config.toml
n_layer = 14
d_model = 320
n_head = 10
n_kv_head = 5
head_dim = 32
d_mlp = 832
vocab_size = 8192
activation = "swiglu"
norm = "layernorm"
norm_place = "pre"
norm_eps = 1e-06
positions = "rope"
rope_base = 88800.0
rope_fraction = 1.0
qk_norm = true
attn_scale = 0.177
bias = "none"
tie_embeddings = false
parallel_block = true
init = "normal"
init_std_qkv = 0.0289
init_std_o = 0.0
init_std_up = 0.0289
init_std_down = 0.0
optimizer = "adam_variant"
lr = 0.00138
lr_mult_qkv = 0.5
lr_mult_o = 1.01
beta1 = 0.9
beta2 = 0.98
lr_head = 0.00387
warmup_steps = 204
schedule = "wsd"
decay_fraction = 0.756
decay_shape = "pow"
final_lr_fraction = 0.0
batch_tokens = [32768, 65536, 98304]
seq_len = 512
doc_mask = true
train_tokens = 630200000
steps = 10284
dataset = "wikipedia_en"
Each number is 128 + 24 x the weight over its row's rms, rounded and kept within 0 to 255. Layers, rows and columns count from 0. Numbers have three digits each. The size before them is the row's rms in percent of the matrix's.

# layer 3 attention query, 320x320, rms 0.0508, rows 0-136,160-168, columns 32-63
120:114136109129107150124119142159124104154108107150144102124125134162085142079131135124116122132134
106:134067117112131143077110155127100139098111157117113124127107128176141142149161135097183136118131
109:117158114149125158174116103137132116131144157134099132119174150090135126120088123144103090142151
101:102154121131122106166127138089124155110134155106100122147159167101121150125095121136096114158137
091:084145105132114127166123114117114130092146128123097152151125155097153157101115117117064132165136
113:127105115103151134120126137109146110082075171145134141135104106120134126141125102131153115143072
104:151143139107140099132101189086107119147135115125130136165131104137078134097153142136152065115121
089:177133141103120150131098198137124123151171084123133152138134113151104127155165148145156110065107
100:156149127142136144139137138152146057148148122146144110136080113140139098127119117071153121105102
107:133140131126139104128107089156108123150139120099122080121163116064130168130117097154139120147115
090:114141120052135158165135160146123087103145093108175110097119140134098112128123130102100117117151
093:145144133126106141182133101158101138171133122151119099155136071148084100124131165132135126111094
098:122172112125134155152107190099125154098154145171114134111091109158130105122105086100125094151130
090:128152184074092085062140102160153121170106152139145130149153145133117127171147114092118159118142
090:167119140116124103105120142122106110130149131078139120116167112161128143124140127126052153130131
091:104062146098161136136161113184121116143143143128131116121109119112131101164115180176135139123083
109:145112125108128118097096119100130122116106180116140138156101184107179122123126189117109158125159
113:139120115146076157146107111179194144137121144115098105088156140121140194158112129074096083119138
122:141141149147194127143130118158153109164155091142120118096123142126158080144105112113105130120131
119:126166131158126135109141120171131105149136134109102122126153145124131104107115170118090099116105
103:116083144119110111165159088101153145171113159102151113131114137123144111165113135146126132148128
097:077120129156126090158124126090117143128138124125131171149149145115121112108103090133092142185127
102:175116157133128148109160088140149113128131113130136130110144149125110136134151153065100123105069
122:167161145100094139119117126145132108139139106133130154151148102154129174125124143130142118082124
105:138121130100155099158128126105149142110083128104148146146120129147090167088121116150110084113158
102:152162109124147183160098133108141118139103147115149117127137113119097119091133151144166121097141
097:117060143072179125139125128154122143128136176137104119134108119159116100121114148141129108144143
091:104133094132177168142119165125153134141131094183172155091134144130117128139116144122155144142120
106:147109142158141135146115110114089139102097148148146095132096125129120138126117125119165139148110
088:119132192130119134181124174136121105139129137118118132106106140152078112123152104122147105117121
105:124104147110139105099137150116109096081124132113130146158101061076125092132121087150133154124149
093:142151142119134115149146106148146081147152108123126120145117109169161113137106124108107097102137
121:117130155136154140141134104127154137135122131141132128121150149128129148115106144151129108070126
095:153090137096125133093134128120105161131140155145107130115132094135143187139127139093169136117116
098:096153101138116101166080147131143124148144150148097137120125184102143093108110161131093118138120
076:121172131145116103171079157117138097110141157121154137124155165117153101105125100119103121140112
079:114123073151131138144101146115152137097144144183104153129128142109158170093095109147112137170152
104:186105149141118169110112160102163114101120141173104155096157116102128135115118083152158085125114
095:101123137114081148099105215104143108111148159131137145113150141118111144115136160107103076109122
087:160141154110130138115114119077084155149159087086130125118131143110108164109134107168123119101106
096:154158139158165159156116160151165097167126085125111116104157110146120137135128135105122098124133
138:097188100192126113134131090174114164167138106118091114143181127091113154109139132179108126165113
110:121103164083109123139105134116107083115116108114162128151109164138131108140177126093122138137170
107:158136108134119145176135094166132132153103108155118092105118112140117111133107100117123104157115
101:136122115054145130179141098122100132100111133136112104142115125155126155160122078101148119135144
102:154126117131137087105101123122156128153151118153159124080155165110153125156122128128119136119146
118:165120159134143112118096118147124148147156149101140142129144118180132149129155116114080128133116
101:112122135114119133135150112150184151181101114082174159110105137116119115139116163160125070139161
090:160136146093113122157105101121160121111128168133139166167108178117159120158148172109102190119135
090:154117133108132161171091112139130139120100173158114140120155126108148171142120114123109114144115
098:115153116139120095143144109145130142173161106086146102117137131137109110146159145155108132142156
092:133195153146119107126126102166132132153147128100128121117114150116097071138141158116107135133148
082:101120115107079111192125133120154148192145158083134149161100126143130130107093134144091116117137
084:115122158130132114175103122136149146103109122156142110151139122153127091138146104145137153157113
102:164094137133128167084155063149145104094076184137117120104150140114167154153148165112161165116111
108:149163125117119152100144097123104097135119168105107129126134129098144170152109179151143126069107
105:157125120130175090131124110080105130127126153115156118156179130130127127082127085188117128132117
111:148162090108156150190124066119103124133157158131144086130147124059118123064124146141102099109142
100:120099138118167114170084107116138161142114103122096167110104175148137125128100144149090092131181
108:096137104148130142110167127137169157166119115164090126117160151135128141127131153114142161114132
118:153088147099162145156153080130102149116038128161153101156103092101138107133085066126135143164125
099:148103130146104151168144142148141129143103109120116128095136130110132120109125117135119093130140
102:096111121121100109139112147118120142111141157102135157150136121104141117185119141153150138133156
100:134145125130134109158128095116166115128168168160146127133154139130137095155137118105108153130107
135:106136090145151149154137094171126154150149108112088110136106108083162096189191163153143146086104
078:140128122161127146137109158144099151128147096120124153099138099136074145088115117121110114140099
092:128129137147132120154107184076121127153085128118074160141106126124150148097112104141135079124198
086:131148128126121181130139115123103078172152092127153150136131118121149114132141157120165139132143
087:152127134148120158101131085125074122177109114146138083090125134115126106130149163112142129111120
124:127114124069136160058148105156098105120114131131140155100160128099101130157131162139129154064128
106:129103146152121164106136064132140105112078129127161073117129190061156124137159153121139160115119
117:133111142152159117130167040163134131145101175119093081128110152120134093130092116122112138129135
105:135130104128166107180119146116142129164098169094089142139116111179107139121094091079116108140126
096:114137106143134116136129108149124171145117127133092152175184138095137135081107100154109105167129
093:133162092069087150151152169177129100088084151102119151142160162134104132094116142132159143154115
109:117143104153143123155145110142131184130129087172092136147173082089097158125133117152139125143122
111:165136146052119173092129138137118119137154155136154169128155076176107137130110127162108133083116
100:102127090151113121154130169103137120093110128101108173127114150140123096097131114106125111152132
109:127062174089163117137110138122106128115091132139137134147120169176140099140127103104110135080131
106:150119133140123140099053156109127151112144121132140133123154122104156130112162150101114128093176
080:137137089128113116127148132098108132074142154148144103088117159130121156120122121116160181120175
082:134137168133126106164151115144134131148174176075154133131141144118160139107100130141118137152106
107:149146136138150114158125118135111113112170186102117118107139171130123168092110163152094132156104
095:145118158098152144097135151152125157131121130132135113097172090123079113126124146129158167107113
100:158112159122144111125106202087160137111102090138132189104198134138130152097109119150128130131133
099:117131182071158130120148076168128125104115155155100101104166117110139125121140131154137166139123
097:134141146147117128187113163121118169106131129154106160113122120138136152087125134114130127180102
096:155157126115097129151139112121118122154141093111106122155144113131126172130176144144108122122105
084:114175133114116089145105182123115151130148154121111164127133137140108149131108117152152100184134
102:113132128140112143102178097142118107135137171128108103139155134088126120122119178145137135097130
092:117097182095114112102095106086106083116137155146185133129124102139144102155137141097154108107139
098:136148123127125135158110114145102118177132132128125174129147172105116110102100094104123109197107
096:155141123086094145155112131167110145178132152111096137124101121188089150135105118103104138149085
097:141108121115147123149151137087097056151113127139175094128067091153124107169115143112153116125127
090:138142112118095095146146146125160150131094161158117139168164103163090149070064108151124095133138
103:136107110086104109160140103148118157127078154136134134119109115171077121117067117126130127142137
125:144139144108154079155111119096134098133165157099151120145094149132161107165097128136106103108138
079:125135097156122160157112151135116100136114112140126121136096091131078126134095158136082068150134
094:138116122182144114126125204129111109153138087114120115106119121133095079145113127158157107144174
089:098154098130114102139153109133145106140186152142109093161117133095120102090130134136141126135135
095:171134137102147129083131108130123105141110146142156098119086095133127149143109131087163110121075
109:091118108118117191091133077129102099109059153139132122108160135068157132152170148127136153097162
099:167109147109133111068108125120118087114119138122170128124141150121129160107153152092157141117111
124:087104155098153113114147057164100104101142141128164132105110170167124095132139135109129162137127
107:112108079113155152132115149092173113106101144110109158118106148160138148102080108131135117156131
092:179165102153139127125105122143160127156122132144128149126137103108101126099102134124152073098104
106:107083119135104160163136126125130143126092104115088144113172171102149149152124142141137088135149
111:149174118118119119137164097134130158167105133153121098144085097111112135088108119148140097177126
102:117150174124139146146136084163100118146126098162184105133130103109145092091176145120104148100089
108:116116133107130164125092163086090135128082149122079156120148132109156142091114134167148066144136
100:147111135108119131145122151121091132093084161152132120142140118189129139112144137100137140090114
104:152133118149164097070105146101158112139168132164157161153150158130150115145140165124160138074154
087:165105098088096106117150126131132111101097161145104133155056117129139125111127154131143121106140
099:103183137169125121119137089189130181131143169142116118101157136153118153128112101122097139169094
097:059164154112155084135137079133121127109137126102127125106128144170134117127144143091112150124111
099:156144152122131144098137153136100148137100130162144163129143102103110133120166129166148120097113
094:113097110150123146132127167097095143108096122159106142135173091097140144095137148122171162148158
088:097099137119119137149136106162115137111127127174150089130099135134117109097136105110120148160107
101:114138131130123156171088184103170186117150104145096150144157124170149125113137102138112136134114
087:148120141121122147123099169064137123138182061125113137130129104109155153141162142130115128087120
095:078101113140143140144106155183160166105178117104096135115099138161122144109108109118115154168157
104:183161144137106103111162125096112096126128172141112103129144130131113119151124171135110137135117
111:115110154103098135093128144177155113075140126124153145128102131146100139122155188142136192133075
098:144133139104113147152153128106122130130111115110130114132172164140096096123108122116165109124099
105:155122095149145140142139140117148130146130114121136149114141165137110115157133120090117108131152
081:153141148178175155124147125138129144130160133132116099142095090143132144156100133162142102136125
095:087177128119143139129137099115144124152126147161088125151113116129145122099127086138110099155095
104:131108164156124143171128136106099142160110115144111117070138126112152083155105134146133082145156
098:116144119098136150125128137149108118132094168127160124103132151150096120125083141164126150171145
072:148118103169139124167130150131165107136148114150131165110105140160168126103142093162081124175127
089:163112121168102165145097153058155062128115104125112161086129170126162140113136189077145088115123
072:111099103163173125134105126146137114142128145132101139121130154084122113126134107158122135146173
081:170122158124095141135141146147122125106116092150102160116114130151134131099134141148105124104121
085:135146114189133106161110125149109144170113120133091096130158101134122153097119099108139105140116
071:108112104129210126136123079142165112117112151143112074129101153150170118163116101089134137142143
087:146160158167084162104118110112100134133143075119105089117170135106162148130129152142121111092127
104:135144126103164126171138107103154119128125146112187144161134145147119114106078124173129150125127
135:124109135117113099093135114124095127115160116124134137157170131134128156124142129130144166125118
089:118130100123078125159121125142197157121146156140100151053121128139134164144138120121134096123071
081:128144154113139177128114155138173156126141158140121136152098158084088083159063132169144134134131
097:119068102133102118157129092133155160118108150090125109092116166134085129125151129154161086155099
090:129137119113168127084140120114081143100103109168132134136096118109142128085134133174108180123178
088:131155142108172132088136090129104145127162137167117078157149095111138127076112104129103139148140
071:090113093111185150113138115153147128122111141123089173114133155130158116145113089083086141140094
081:139167163128102131118114129130125114122124111159110097130156160115124116101106135175106150090120
107:161168150092115149138134144083151138146128131083150176159145135117086122139097125193120138131151
# layer 3 attention key, 160x320, rms 0.0502, rows 0-72, columns 32-63
102:081167117178098122163119165153158147147156080112122122109124118109128130171133123066131085151130
113:099138138112123118113136113120113133138100116090118157135155128113139120151184136102095125094163
108:124130132088162122132105099143163070154141145145142119144137147170117136144108118162119163147098
095:136108133105169152155090094156156080134151113161116104125125134132121090127068120147129125163137
095:122120155080144133126129118168156079118140171152156109147126150162108090137074104119143127145127
084:115100116131158106131145085141100111125164168152147143130138151117082088122076133141137115144135
090:126165127157141090127167118140124139154156133112129082124136094141162120111124126137145132113117
143:146154127148097122102139157100099195153161139142124126116163088108141174141184171126160135101123
131:133108121166104126140141151107143130110162131100139116102118121131134129131120148127135097136105
096:083143059152140089130161118137134145139107121111098094078120142119155118129135117169159120146136
098:183122166143121105119098147134092106110137106115147111176163088175143125149117126097154127127135
095:133105142186136156130194168132135131123126139114083112133140159177102121140105093111111105105099
122:140113161162131159145165143130142131095157140133101123087108122157109144095083102157107113118066
096:119152100081113126142150149125124121101144144122111109150106174147129099108152147172119137160151
096:116136110118135123150153105142113129090102180147072086145119146093169119106127168131107123133197
100:149143154160111109144146144101112083139156092112141122134156135105082136080108106131106094130142
099:136138146161127118177111101080123133181087115092116140093162202157127109118115162160135087152144
111:130094137115138127123171104128101125058119152107126112124095109135106155131131136148194149136117
104:120107151135104147131066135116100104100106159124096124155146135161153084125130126157144096118135
100:133142135157142137123111157153170165094123084151158134121101115175152127140094107120138132118122
093:116116159087164146113063175123130120046117128102148188140117115113091130118159122104127159123124
089:123139142119135140164089133177151103118124115139133131110148125161136129113084113152126088126120
130:175097151088121109099116133117118131103115145158135103155119149157102088152119136135157134111130
071:115134078078135073108141100069090145114113141130156070182159147121179132094127137150107137128141
099:097130138115165167128145086158123147149147172153136181075124137127090111120124140129107114095139
096:087098117144141111148207094110118147156145138138113136120163139124151106138097133118104128146122
113:138100126130155152133176129135129117131135154138125113144082117106116111141075067127097129097139
101:110153131139116128104134087110084125116131146090092083134115131116138096113186129115148125173147
090:149100159137135169128102167134151142152182137204137163090115101154122125093133143105126113120112
087:114115109100141132123118078095121162153149127148111122139190094106108116112153147125139123123137
108:141162150121119087112153130106127131155169069118158109179108152158134105097176145148133141130144
117:169085113144132139122204149123119095147129138142114142136080157142129080142075095122167150132089
088:132137097145172124183170086155158110136139130120106145128098161116089126123116103144135136188151
087:136173120144143123171101179204170102147151130148167134124128117157123146092152130109156111075140
105:114156097169151118141143102144152098132117135138159184127138143128175121111101135114133111155152
082:131116120117145126141144156146159058178136131159147131140161131112110121140118143094139093130119
087:113175088093117136103111160074134121103116097109099156152111086137144147121148137106136133118147
086:115121086139119133098140110105133144098125175154141118129137058152113178147132108075075122113089
083:118135130080121155138103169115107061110095102163168137139105080142125165134126155120135146098139
077:131113156095136171128095171133124096118107117125124143152140120141141145134150143111133120123156
142:126081128129155116153125134173105102143098144114159115105123165137147082125101129100114112170133
095:142135166114131161122120111126121163162176152125129128117128124123117170107124135168120141145114
104:109079141121133138077113098053116136129141142140129140142146121105165146125192194118141167112114
101:111088115158147139155126093112097106141131153128102139101171157135118141119112148173125132118100
104:127141147156116115117112148128130151106087137146109115118142098124177098128165125114131153102132
101:112138129110188121130132113154112139159117156117149152120117093132133134127135152124114134099094
125:124115115105166120149088140127123124163117121127131147125128073121129158124106155153079159129125
119:083160133085104100121130107149144143147112099152108112142145129095111145163132130124112119139203
096:135113109146162132133123198105086088119143128156147133126148078117128148139145114159173125141128
102:114083128121149113141177108137109136125099121135141109173071117112101116093100125133150085161144
109:097153117136139146135155090145149141169125155147123111105144151105091116123105163152116096165148
107:121123100094116096113059141113117122133167098103143162121142090157172126158170164117130134086145
090:144142139123103157105140079133103150132100109127098188091145153140133137091152152120105135115121
079:119084086115155131147087134101145088106132126154156150135150149157106137092082147105142116117128
112:089114137136149116146181117117122144133128183091114144111082141134096095129091125136103086164154
124:144175116166075129132094173115136193144170094102102178106145109115144152130175152147104136131118
095:188103142164095152098119106131148135172102136120104125121137073108116121125144104165158126117109
106:142141126123142134149118094114136118096151097161124117116129137119138109178096171127115093114142
103:149153113111080136109153107113130093124139112112122132139137135145136117144124157134115138122132
101:136105122118111149149149119150130106108101135120143144160111164082122143110127127078143137129122
111:146066161143102164114085201120114121155106114130124104132119104103182128143131113080121114151131
095:158079098134115137124103136168097119123060120157139149112107139102166155115137128132180113146171
113:120083151096115119142159087138135116117153164137122129101142173117152136142124146153139116165137
100:155105146141101151113104148134115124140122139136116126130163124139146157148173111103164144104098
071:081140113168142149150131134133146120121131126129123156130119099166111123095119121135114144142095
054:188155079150128127104113150097110098165116090143125167131098145084148146110166115120129108108116
067:144085100108150154134142180136123132139112109104119158093121141156107091110138109140124201132154
055:130157130117132149118120119136166107137122140137132092163135115133180146166113072113132105144120
069:117126139153110113161126148090109149096132116088133166102133151122146160086113163137106102124142
065:146133140140088125140142162135131108132148071096151160146119171109130126197121144118119141116113
088:096076118120162136132197123130149110104123159128168157131133102172105087108122118098145162135144
090:147185142168052136154095117143114163132146080101126146122141120083126136143112147145107155133143
110:098158154128144149167132168147139126103138136144155185121149108157113098145093146095112130128150
# layer 3 attention value, 160x320, rms 0.0516, rows 0-63, columns 32-63
100:170146089118136140125144153109166132138105149129133091084170127128170144083108124164120133075141
107:133092195115108127130113169138130101134129129128130100144091120107125160107146081116146156127147
102:131134154079102113120098138126125131133115145137123086100142165140153129093121138126185153067126
104:143133164098130196128112137132167092107139172135120110092118117131168139150125178156132098132098
103:108158117117130127144165097109142129109087164078147121161109123139120137136087170150112115159138
100:108121140148139125134078120116118125094152130123126127133150118109134123119150122134060105140136
107:139113143156144091124087159118099095090144154105120100104138158095136122127135123117173120159104
107:155132115147143134171169168171113112118133128147114101137165131155105113137113112134135081153108
105:135135121137102097155145126176116149133200122142117144164128108104123110141119122119119156137124
100:151146109110127138131125098104161103072125129102083120118178132137112139150127140179164129128085
106:122107163152136101121166142158155148124127140130132197166095131139132115128123084100086137183125
096:122142094098128113154131129085158131129114123143141135122118144100130110098103143120118168135124
110:117133146150135096109162134174128129137121119175120178170109139132108142115132138110080156111156
107:098132159132133106126149162110169155202128120129101187120150152156162106141147102089172106119130
108:104117075086141111137155091144123154110157084135147186140144144144151108085129117100102131087182
103:150148167153121161106086131099152140085153159140158169073105122118144129138109104153164116157141
101:066163126136135151122139133155097116100112068151166128123082105136134130153152127133115117147116
105:136140136134111091133140118103076130151131147120096059129144172166093121155096115145141067118149
104:160118138120106116135141111121107153139113128085124151111132166154161145120111126143113129093095
109:144117161116126117111096109125160136141140127106075149090132142157167131109121132148127154079170
100:146152095114131146129100116117128134125106138135142103096125144152104123192109163152103084159131
105:131174133139109122152132155138125141091134113130143140125067159110152146145156102132087129092144
100:128086118130125124110097136142088117125140143146155159123144136105192123111129133104076158130112
102:196139096126121112142112152079164121100126110094141118141116165110117119153128160156174118152105
102:122122126119125147121145112145127154097102136143123100137124169132128151131129116124130140159111
108:139128166115130157126075109113170092100145118170122092130109095118066113140144116140155112131116
097:104145088141144161139088102106118158118113086110150157124082107115146143103132135093109125103155
103:160124093109167128141125139118107112099106141121177110102103152092113139109126131108172145161156
101:104103129131113172112098129119121129153107142106125099140141106118153150112096156125172152160130
104:140118116135098169136118144091162138154158107154089145072126111157076141114141093101088139097127
103:129123079126147119124078154104097148159109114152150157091134149165161135111114113105129129110168
098:101117132179120150142137138154127117128121133093132236139098095125153149147137093091124184138099
100:112124135132113144138077189147132140151122088143129152096099100144122134093100101126163106127135
096:113121101157137122145163064188124111092116112119131118118100120134127157128135125132138147123130
096:102134129104120156147119162116193121126145144144127147172125127125136131165120152172105117189112
095:125120124127139108148137103114101162133131117053129113139088152129072114081149054113123122121138
094:104114118140128111106119129151117126112141126157173125153094110056176125139130129113159111148137
089:117126085126188148154080146110092111099120097137123129156113115074176116114123101101111115051141
095:170146123209124138151098157115136120100132063142140184080155139109151152095138139127138078123120
099:112127106097152097125198104141115160129102157144137051122106114113156089143097138115163131144137
098:102126104121131115155162123162112128131121139114144169172135139122148118108142117143178148137079
097:130117140070124119133087144141117131124158162059118110111121117148146099128145139108133111124158
093:139133147117132094145140133113124133145117128070118083081078139131116144134149118146082105097091
087:147135119084146092117142159114201132113140135147099144129096164126099122146091129133127088152128
097:132124109136092178129083184131130140165137079137108197115127154157124116141123166135119115139159
099:128068118140158098124116142143091119127147154125151183144170143113087146090144125122151097125100
094:149118130157114184122090158153157148152154101125171196157170162107113123107154131131112111126184
101:125123101090132147148164091118084166117090141120058142119155155147093125119096135145125124116108
096:093181163123130095126136134067150142177113148158135126087140148089108124120124140114052142128126
097:155144147110152128109195114110100105105119133156126095114070153108132120148131137127087132128096
092:110132150091134128133116112135113101161118164155128102121164094126121127159149137159088157161107
093:120143130138122134148121123136187127098121077126124144132144153148106170111153154140118120133079
095:116128081160106115101117154140177132155142158140173105136108138135170138169171117120178121161136
096:131127152171138167120115183118137130124137146144168172132110145103130145140131071130140129127084
093:154126129134100132129197112135144120124088139081118146120095181185085148125104089112093145092145
095:083132131097157130130173120130129136152112162128137116138120099077077103117095121083116131150144
095:122122140109136169152145129116096063117112150148136160152103087166102110134092150118129116130101
092:127108107123117141126112132106085087135128124133126192118134132083157106156119135074106089120170
102:113126109111124111116165123133112147147108117120123137098095137083175118099108116164133145154141
097:113137186119136153096165138168184141162114096108107140134127115089183126119129152099142183133154
094:130123116161138167111183156168161137121120115150134093101093125084103140114124118121127131129111
099:138114157125150194135106111143121099100136170116125182147122136102181122178129146122122125081098
096:124126146142146087146148087087065095106121158123124087170118079095158131135138116157103150084120
097:108114135116120120118069169101162098123120124147148205134169107168119176133113123146152120082106
# layer 3 attention output (transposed), 320x320, rms 0.0953, rows 0-127, columns 32-63
104:141110113167080168126123127178149095127107110158139134133141122101205160115113153105140151135130
109:078112158136129133132129151151088162086104117133114102126127119136110141110156044121108117194112
106:108116159111094131097135117132130142115166162160138087145128121116161145147156096138139117144130
108:158115180115118137126115139114155145085149106166139154137128081120124109085096077157123091126118
112:116133190119108143135145074155163139125112141124154101123104132119116154114087150096155126107185
093:137157100129135128064139140101102161157186180125117093123106165082154095163137136145093121110147
106:152153145137204113145098145132137115133093148149096102120121122094098108114132145149131139156102
106:137130146136085191155165128201120101129127104154174137110136166151107100082139132126145100125116
104:060140098191125154147189125141121103105145108128085136083140125109145141131099162107177116130111
099:116085139140116109156116095122120125096139108107125166120130134127103123096154146152109128173152
106:085111157094134098115143096156174168113118186110081094110130128147136137144123113092096154119132
102:136099130084158143126117134088152139167107131154172155188127150125101134158091145140141153116126
116:109145112128129115135107156156119115127107121151086129106133104131181182138114109077160121126125
108:109145186142144140098156149147129149134106101134114138124136140113161125144117120130118121154104
117:177131114114160118140138159104178120138173109184122176172148111132156137170082160109145129058146
107:137099173106115130162119122111116157143115131116145155114113116133093147083129121132148120108150
100:124165206160123145129156057125123160119144145110141121074107119103099142141157109086127104159147
108:131106125082111139124102150163133147130154172111146102130117163139088141136136114122132142154126
102:116126123178118146102114116088118109099129108118100122080147108112155118134154138116141136149141
105:107135129129140123167112116149173139140128094119140111153128144150180201105164141147142157105125
101:146145120114116162149080091155125134168119152173138114129105140126087108148150184114123120130157
102:100141133087149118140133182123144125082102110100121143132133149145132128164138102140138153153065
106:108131120128150136074128130122142133100178137110106110094121142079157121115111132128096170165154
111:158115109111151140147133149129149097125099112176135201193148127140117095118105148119144120102096
103:134101156099093119131122094157126124115110103096126146134133165157106136172155111124113140145113
108:110120182132096099161132129138082153113130114102113136105128129135077121096139093147100132125142
103:169125126096167152133134120108154132162111161117142141183093151109116124174123143088135135094143
105:181142133141132111170118117143124132140108137145145125150085152115122108117163127134150110154116
105:133100172119077153144128135117140134116126083106157133185147134150090121087105111148151151102171
107:175127127115126166099153186101094145141147116115148133121129152149145111141155113125125147060111
102:144107153098113129108107164141103133159147165165132102174098156139124110144117138079128153131161
097:097124104118158097116154151095117092100156122108079147135108126137163142170100122126125136129135
101:130151122153104171128103140158171129130109135131098107155132117094206174085125165084151148102114
102:118087129116134159145145121120110172113093116124107114128096122160117181125147050118096148155109
097:123130158071111107122128105142127120149118124154110106140103139120134142176188135127119115130142
107:140141156142141142150091175104139152109191165166143126132125114138107131067081111147129106160134
097:117131205132105117110116076116203128138148194126160098122121123098133140130109170116136125094156
108:126144094112133069119158108109112134155133174163130114122123162127129107145117154174091128101131
108:128140135118208113139106132117114135146093166130095109135122094105079120133128133176140145164088
106:130152128132091150163133132200116109155133133133136119123158157136143126105153150133120114104105
109:071127089148099133133204118150137099111110116126116124114137121131165140156106145132144102098104
097:112104161106140115122139080128106157091142141094110166111162111107103125117142138119107148161134
102:105135138104124093121123094133159164144131170125095094101130137136134139152101119104120142117141
099:132106128122175155165121128070111142156103158122177150141120140109117127144131115127125141138126
099:119149109162108127106120146171156117143124080151105112145146110096159189116108113072184109133109
109:145145150109180146110139137169125153164120115138115127112157141134144145108120120135139122110073
104:143155102156142088145157110139163112100196147161122147148168098140170102157120157098142095104135
101:175125150096143122160123099104096152172149176110147149112122117138097126115118110137139152122122
102:143158169119123104106145055154118171137180187138156122092127131157106137179125138107118110165111
104:114137151087077141119119173146126176141125191125128110102096159147084127144127126134087162128148
102:141106120112095133087111127101139117096116088146132144109142131142186116141122164124158149158130
116:122116130104143104153094135128173130177119087127122133136140176146156181116163143144117150105129
102:165124121124122171113077144131122140200138179159144122126119127105082129142129142135092152159164
107:110148133115119131109133215121130123080105099114129135105103136151101106128131102111131157166102
100:085132118145149104073105128133159136119156114116120127111114166127154155140110161114124137147132
093:131153098118161156181132172093116117170129139130139204170158117134134124126121114123111115121100
102:114112113098126122158096102148101108140117132105149139139119160133113129171151123137128144142126
102:151116180113097133113161099135090162108119135103099131110112115132089122124124091136116151122141
091:169147134143171133138101126115116119179117182107147128137108138106113123150144123082131133140135
103:177150107142172118183112112118093155157129167133136129150108130085121153097169116135139143162087
101:133101179135096142133117153096130135117135124101142122196106111123080090105118099135164166094177
103:197142125131155159109126169099118102156151093116156141103129158136124118128150113129127139075126
105:152126147117139141107100148112093158164131166147114117148106126124131131152124119072125166103129
099:092126081149169105146150127086134118103156133140100133117110130141179142127111108117115107140149
090:149165169098137185120118212091112150160127094133132173136140113123089132146146115133120144100148
095:131148154130125140122122095145129108128137099109159126100124157079116149133138147142136140129130
089:120132131130088142098132116170099125127123156141126097150157150130093109098066162154134083128143
096:163155142146114137129130131164154101145091125119151133120147155119128079153155117129123156135099
083:096115152145174113092136144144113161107121129108115126115125101114139125132151109110137144107115
084:148133104098149111134119140104125153073112161130086137123116045176119125127118086155135150143123
095:098098157159164150072087166132139108117104150159130143123142114126150150115153101161145143143151
100:127127121121175114154119121143121155133123093075130086122107119121091147147142152107150132136084
086:080109179142160169119155105134131141137121138134161128110135151117103160122129110127120133097172
097:107110165120084143122107168121152121093123151128143154165142146129108118131121124150158151126181
088:129154152134126159117085158124096118136121156164118133098107096147154121100118126111123148157144
090:124150103122133159123159148173149146129091117139083121119169108118124138137109103118123099119135
097:132100085119143180083082175142099146129136120153135129111128158164164087129104128134130123122144
091:140153100128119050152148074084130124142148136141090126108139097140117140100101147126115129127093
090:101108115148123116096148114133167178110161137156096144106177167137159137096084121172104141092134
105:120136130116124135143186112104141142132142132098115125144117115127125147178152135111095160133138
091:134131118122119143107070139158126127118122143107141113084187148150117150141110129167150124137121
090:126089098108156163117124133162125137129126134156126114114119144111138162156126106151160131144117
089:111133135116083103133129051110170104107194180146162108147147115163130132115122175172137123134112
093:086114136136132173061109131159137109136131127145126086122141130143164134125110146131102118143106
098:090108152135144163082068143209114114124148127131138124094128143099067127128091114129154110152140
096:134152150133110124120163162090139151142097158093136122140137090139119129139135072165129148100130
094:146113130157117123169144110085113127161102090094149098152143151108138134113179118119118146115084
093:153174109096123096132144067106079133101134113128124083116146099126108125117085143139115089115111
086:118104111110121100183167086127125136128101118121134109148116136133138154137151111167090096107115
090:136106074146163090151102100092120138102138165065087124133115109135107110155126133156122114120096
099:117143163119147175095117103110124112145093142132176101133117174106115095113140124134148113105142
088:111139134114121136139109107143133135076151139123143119140141163145115102092073114112160115096141
083:142164156100124162124139116153082075135156120107146085123119120133053112158082100091135113111107
088:111088113123134118124103091106158150075131162096146168129123121116142140096152123170127126139136
092:137141115162177106144147100128142115119123103130151151096133134111150184145156111166110163144112
089:124098125142121120148098138069150191136128124158117171117161138156161187089117117126112131104166
109:165166148109117173128121175106117115192113112139131168146147123145096121143172136175134121122162
093:140158139119144157120122111134125138095136125090124165118126128086100138127117157145131134106130
103:140123126147102137118174096149100138128119187079122124138112129101127099137105107128087112113134
096:146139143121110134154085136166125112110146142142116124134129157143110112155095161146155156143089
103:057091153114103115134120158139122132093075110109078121115093112176147145122182144158143158134122
098:101137134139150122119085169106126152074137096155117120151082107165138154076126132131134096182128
092:136116117115163132093118153124146131116123105159152170134134135141145149102154138130121152143148
094:084123134146156123122076126168097160116120120109089057126144133158116113140100148126153119146093
106:075068184094137141151146114130175154088107157108105142136135106138114170120119133152146155093131
098:146156168156115125122114139125123148134109114088149159129100106132133151122165117135103139159179
097:184162128130117135147113150130104139137122137182134127148107144116122113132132140138140146167132
094:136137134158127159098164094129155137156113165105138131121151140092165083135098076124120096129137
095:158114084138138128141122113100090120160097120113122172119111152131151117165139112185116135130187
106:113105136116159103106101120118130071099138126134119135115108102173149151131127138078117141097055
098:105118166118135133098133094132135151154162130111111149103149169165139103136131135179114169128128
098:110128140140113141141161118111138166144156149140123120128128143117115090138143081114121131122215
104:126113127119114138110132101151127108117130157069136124116164137091140096121104098154124140139125
108:126139081139153142127109132130112167124138153176138141177162122103148168133118107089168108146154
099:113146108090119126144134117065144119095165162128164113156141120137108106104088144137101088128108
096:140130109119139096125136101145120130112114120133147159133146141102163123147144117113125136127121
096:137088153130119122120123132175146157115119146103148126157162140108075161148119128136140149143120
101:113152135130158142093128148080128113115160138075109122148134081134141117124125119145135151128134
098:184160118137138157145104099098101139199162141123155123172178165142135088119100151123127119123106
105:128143134129134126099158048123097116100143172110123055104085112116126107117100083124087094127111
098:100121105144161116127150092125114155116191195136143106147124110111178118112101114098092107125151
102:100080127118139107146098101114125112079136130075115103134107111158136105137122142126093120122115
102:127140115097142117155138101117129148115109150139106060158141170139099101102086147154176120125145
102:116148127106102132132162102131121113103146143041115118111111166185102130131083120136108117135135
103:160115152140098158105188082143098063130094130081117109130092111106103130161135079128102118115124
104:099141135120146119107124115115134156056157153112157135130108092148168124082158142132115139166154
094:127099106119163100125116074129160135106142152151143123104129129148137158101121110113130139131095
104:125114101140165090144085127058164190155156141180147147135144128130156162111116109096127139095183